config = dict(
    num_hidden_layers=10,
    hidden_size=64,
    num_attention_heads=2,
    num_key_value_heads=2,
    head_dim=32,
    intermediate_size=256,
    vocab_size=4096,
    hidden_act='squared_relu',
    norm='rmsnorm',
    norm_place='pre',
    norm_eps=1e-05,
    positions='rope',
    rope_theta=1020.0,
    rope_fraction=0.5,
    qk_norm=True,
    attn_scale=0.29,
    bias='none',
    tie_word_embeddings=False,
    parallel_block=False,
    extras=['some layers without attention', 'local attention windows', 'shifted keys', 'gated attention', 'exclusive self-attention', 'attention sinks', 'value embeddings', 'hashed n-gram embeddings', 'short convolutions', 'an embedding shortcut', 'skips across layers', 'capped logits'],
    init='uniform',
    init_std_qkv=0.0735,
    init_std_o=0.0,
    init_std_up=0.0735,
    init_std_down=0.0,
    optimizer='muon_variant',
    learning_rate=0.00761,
    beta1=0.95,
    weight_decay=0.028,
    lr_head=0.00754,
    max_grad_norm=0.5,
    warmup_steps=0,
    schedule='wsd',
    decay_fraction=0.654,
    decay_shape='linear',
    final_lr_fraction=0.0,
    batch_tokens=[8192, 16384, 32768],
    max_seq_len=512,
    doc_mask=True,
    train_tokens=94150000,
    max_steps=5348,
    dataset='wikipedia_en',
)
Each number is 128 + 24 x the weight over its row's rms, rounded and kept within 0 to 255. Layers, rows and columns count from 0. Numbers have three digits each. The size before them is the row's rms in percent of the matrix's.

# down: layer 5 MLP down (transposed), 256x64, rms 0.0845, rows 17-36, columns 0-63
# up: layer 5 MLP up, 256x64, rms 0.342, rows 18-37, columns 0-63
down17 114:108086094148100117136150113121089136086115123121137085141114155066142088133114117131138123145114151208096143121101155134113137118114113145141153165127151124139113120092155141130145129118087137
up18 114:096127105164128104129120130113114139127108120176126145122096087131124134136153118113137111151142119148099154116131119066154139170145150116135144129110086085117132127095181123132120151136204106
down18 109:157132134090164103081134134126120097127135094087147162143108094122104169155145123131127129109140114191136088126124075149136118115147104079135125137121151143115120091162117155130126133118091107
up19 096:156133077127150063131123108115115149142115135108127096148159109146156141086112141100068104155110106095116125151126127130138146120130160116106160168102128169111169111120158118110136135140112158
down19 095:114176159142096162130133090134110107119132119127140149130096125103137142154133127075140101137141161091144149102164098137142121133117109114153101100052119170101094154152145136124128137138109150
up20 114:186086102121117143143099170145110138149101131130104141146141099138155108103153111160150166104129123098151121130129136122089167129145129113175134156143180123102110167103128145095102148120146146
down20 137:121139191119121120142116151155143122148143106137115135157142154135120125099074152127175134127105081131121115120106137103137132106107069126077107098074126118126138149148146149157154160136103135
up21 107:142128134129120117122149121151117118164143135122159114121110123142136105141107071161167093151127094113116144112156138122148099149128072126109069128150129122091095162146124165091099144099173117
down21 109:117127178120124155154162117097143116119126124117111163154121136122130099105083083145148119177119125168126074119108106068089093155121145138115099161096117116122125108112123133124166114146128131
up22 099:145097124129184115105148134102101110123134140068112126127115144109148121121146112134084143113148130121117123101121178126154094086130124105119197132153153131112162142142118135165179137137158116
down22 098:152171124115134130084132157194121108158123135133135156130154083137104125155148135119140142134121113132100089118079113119120113139125133150108120181145187134105104122123131075158146101120108122
up23 097:123118115154137114125133140132149143138132147147089134102121093110133123122161095106143135156108152129110143128139104091148110141089135053119175139116152116140129168124138129113170133046143104
down23 078:161140082152125174107128097142122121158105118119152127090116100123093109140149129086123086122169100154056107148146130129134144151147126144142132128118146117135110116099101104093084103134149139
up24 100:155118133145125126151198096159148152131114168117142101112095142154129149089136133161119114140097135108126154130148133131176125094103074162122138114127137124098100146118113091101137135091145093
down24 101:141101129128152130149133151150120123112171116170139167116145155136112133105088116152145118124093109113102138095114158118121105070084064081115130128135125159097124112127099127139154129115088147
up25 105:099096078105127150156130128134103121121145129113131122102079121166144148125118137124147110081123108101150152131145080109144113124130104109128129119145177168124181161171154086152132106147132111
down25 100:133128151122112172116124147132134114129084157122139084108163156155129095090113117187125126144145097120092164150110144167125096135115123104141111103108143110174130120125152115121163144082113165
up26 098:116118175115120089114122134136115106131124114129128115061125123124158125179136173146089135133129161142153141158129188133100148130126158106157097172128155110123144090155089122118146109144128144
down26 091:147122146135115114079107160103135093108162122160166086118147111130129127127081135151147146122130080163163108126116133095135119139134125147156132074147148163127100122103079127163140102156111111
up27 109:136123123132164137137183119159189152176171133143125098142120130144150104108111123142137139094134127147103106117164083116137162170149130143123135140160150131109085112105111091100119141152109157
down27 109:131149155154153112082146097116144113141161149133127110155138102172118109125110136201143125100101105110135123144140133065137148077152130151115114164152101145115146132110136112129103129168153132
up28 087:131099117135140128165115126122144145149155136122153178155107124102119149130124111117120078121142095113105128116167152111151130161085151130105077118124119104136125101121125092078121105203140111
down28 097:082067114144161143161116122106102143162128178148117120140131110143121077106156151104103128163151135106106170122159149112087105131092155143121115131097152132147130131110158123119125156132129159
up29 092:092139095124115142134130144128125172094084112136098124163102107081136178138145112138105126171130156201167144121159138120139145123144126134111116147140137109147121107135110127132116138125065105
down29 117:143168119135154108120124118103144147127100093160140149142114124152133140158141141180124097132121080206113121123109134149114144137127123109098136075124141139118138108172132128187125161139103115
up30 104:131097161156101096142129117180118114135160157100119077138142147102156133133107111104117121115086152108113182117135132121125125163121097118120108139104099168094129078097094117126122146091133121
down30 093:130132101126073108095114099136096151146089142089105147181120132151128101154123141098123114121092130090137154188155117164146118145088112110143127120124127093087134122112115105104124097145130133
up31 097:142124179179113151130150158125138162173136111111140115174138108106139113109133164097125103135125122130146124083133114174126167114120149152168125140142097063097133114127121140102119138161135115
down31 085:116162147104157072128124133129130168133110120143146133131117130144092103124107159167139133149119092078092139146152163132136083132123121114127138095182144161118125101096116105091129144140088097
up32 089:123121128141162125148097132098133116102110126111113133126135135130148148129140131109121113193120115113154156127164186153144160144079131130181141115106144132139109127162064133136124153161076143
down32 104:087143141152120149130125154112127161115144143101140131091178167139161135095167152098120140106114104135152134079142126121131087097178123111139132104074102151140123119118139152088112162132143121
up33 112:099136147113111126117121097136115104113150126146085107112139113119158128122179140137097133145145130113106165090173132063160076111134101112128167145118156132145143132111157111076093138134131135
down33 097:106143130125109133139140091171101098112160134156094145118124128133109145163107126134148093153130125147091101107133130075119145111176080166104125126131187128130106129127108117150092077141136134
up34 103:115109107153132134110115108094159116108108120145100127176132157124158127112147137144101143111115128145126142101074137111099085095105163093152103101209154133134110118123158104109141122147144118
down34 110:119165193142118139157138155159120129103174114076133141077148107155153124117121102126134121131135124135129121130117148118154160093137118128074153170068140134108110151125130117127090152142132130
up35 095:128112114171126161124076094139105138093136137101156115144113097195143115158095124165101099131096145160125137098136146120154132102126120146104127141147097155134088139109141099158091116152129140
down35 096:102124128127142098164150138095159117124094120111117084146137136075125168125117096179143087135110083184124151092132109136157148139119105128121115103112176111119141136105146162134146146130115146
up36 094:124130094139149164128123108116177127121140128118085106133161103142130125085113126086118108153172111088135161155139090162137180115125112102094154164136166140135165109131135107139157137126158132
down36 092:142144127135176111099091093084173109107100107092149142122138118113146117136155142082093131136102126072114116124100117141135092155086123120121126103123138130114125140106124165086086141155130106
up37 107:124103149155161154122099152157134119161102182130126132133167123131119119083109139104090144169120140155092127113146060132113138171155120141174134122142140148103146122134167097149128122136151126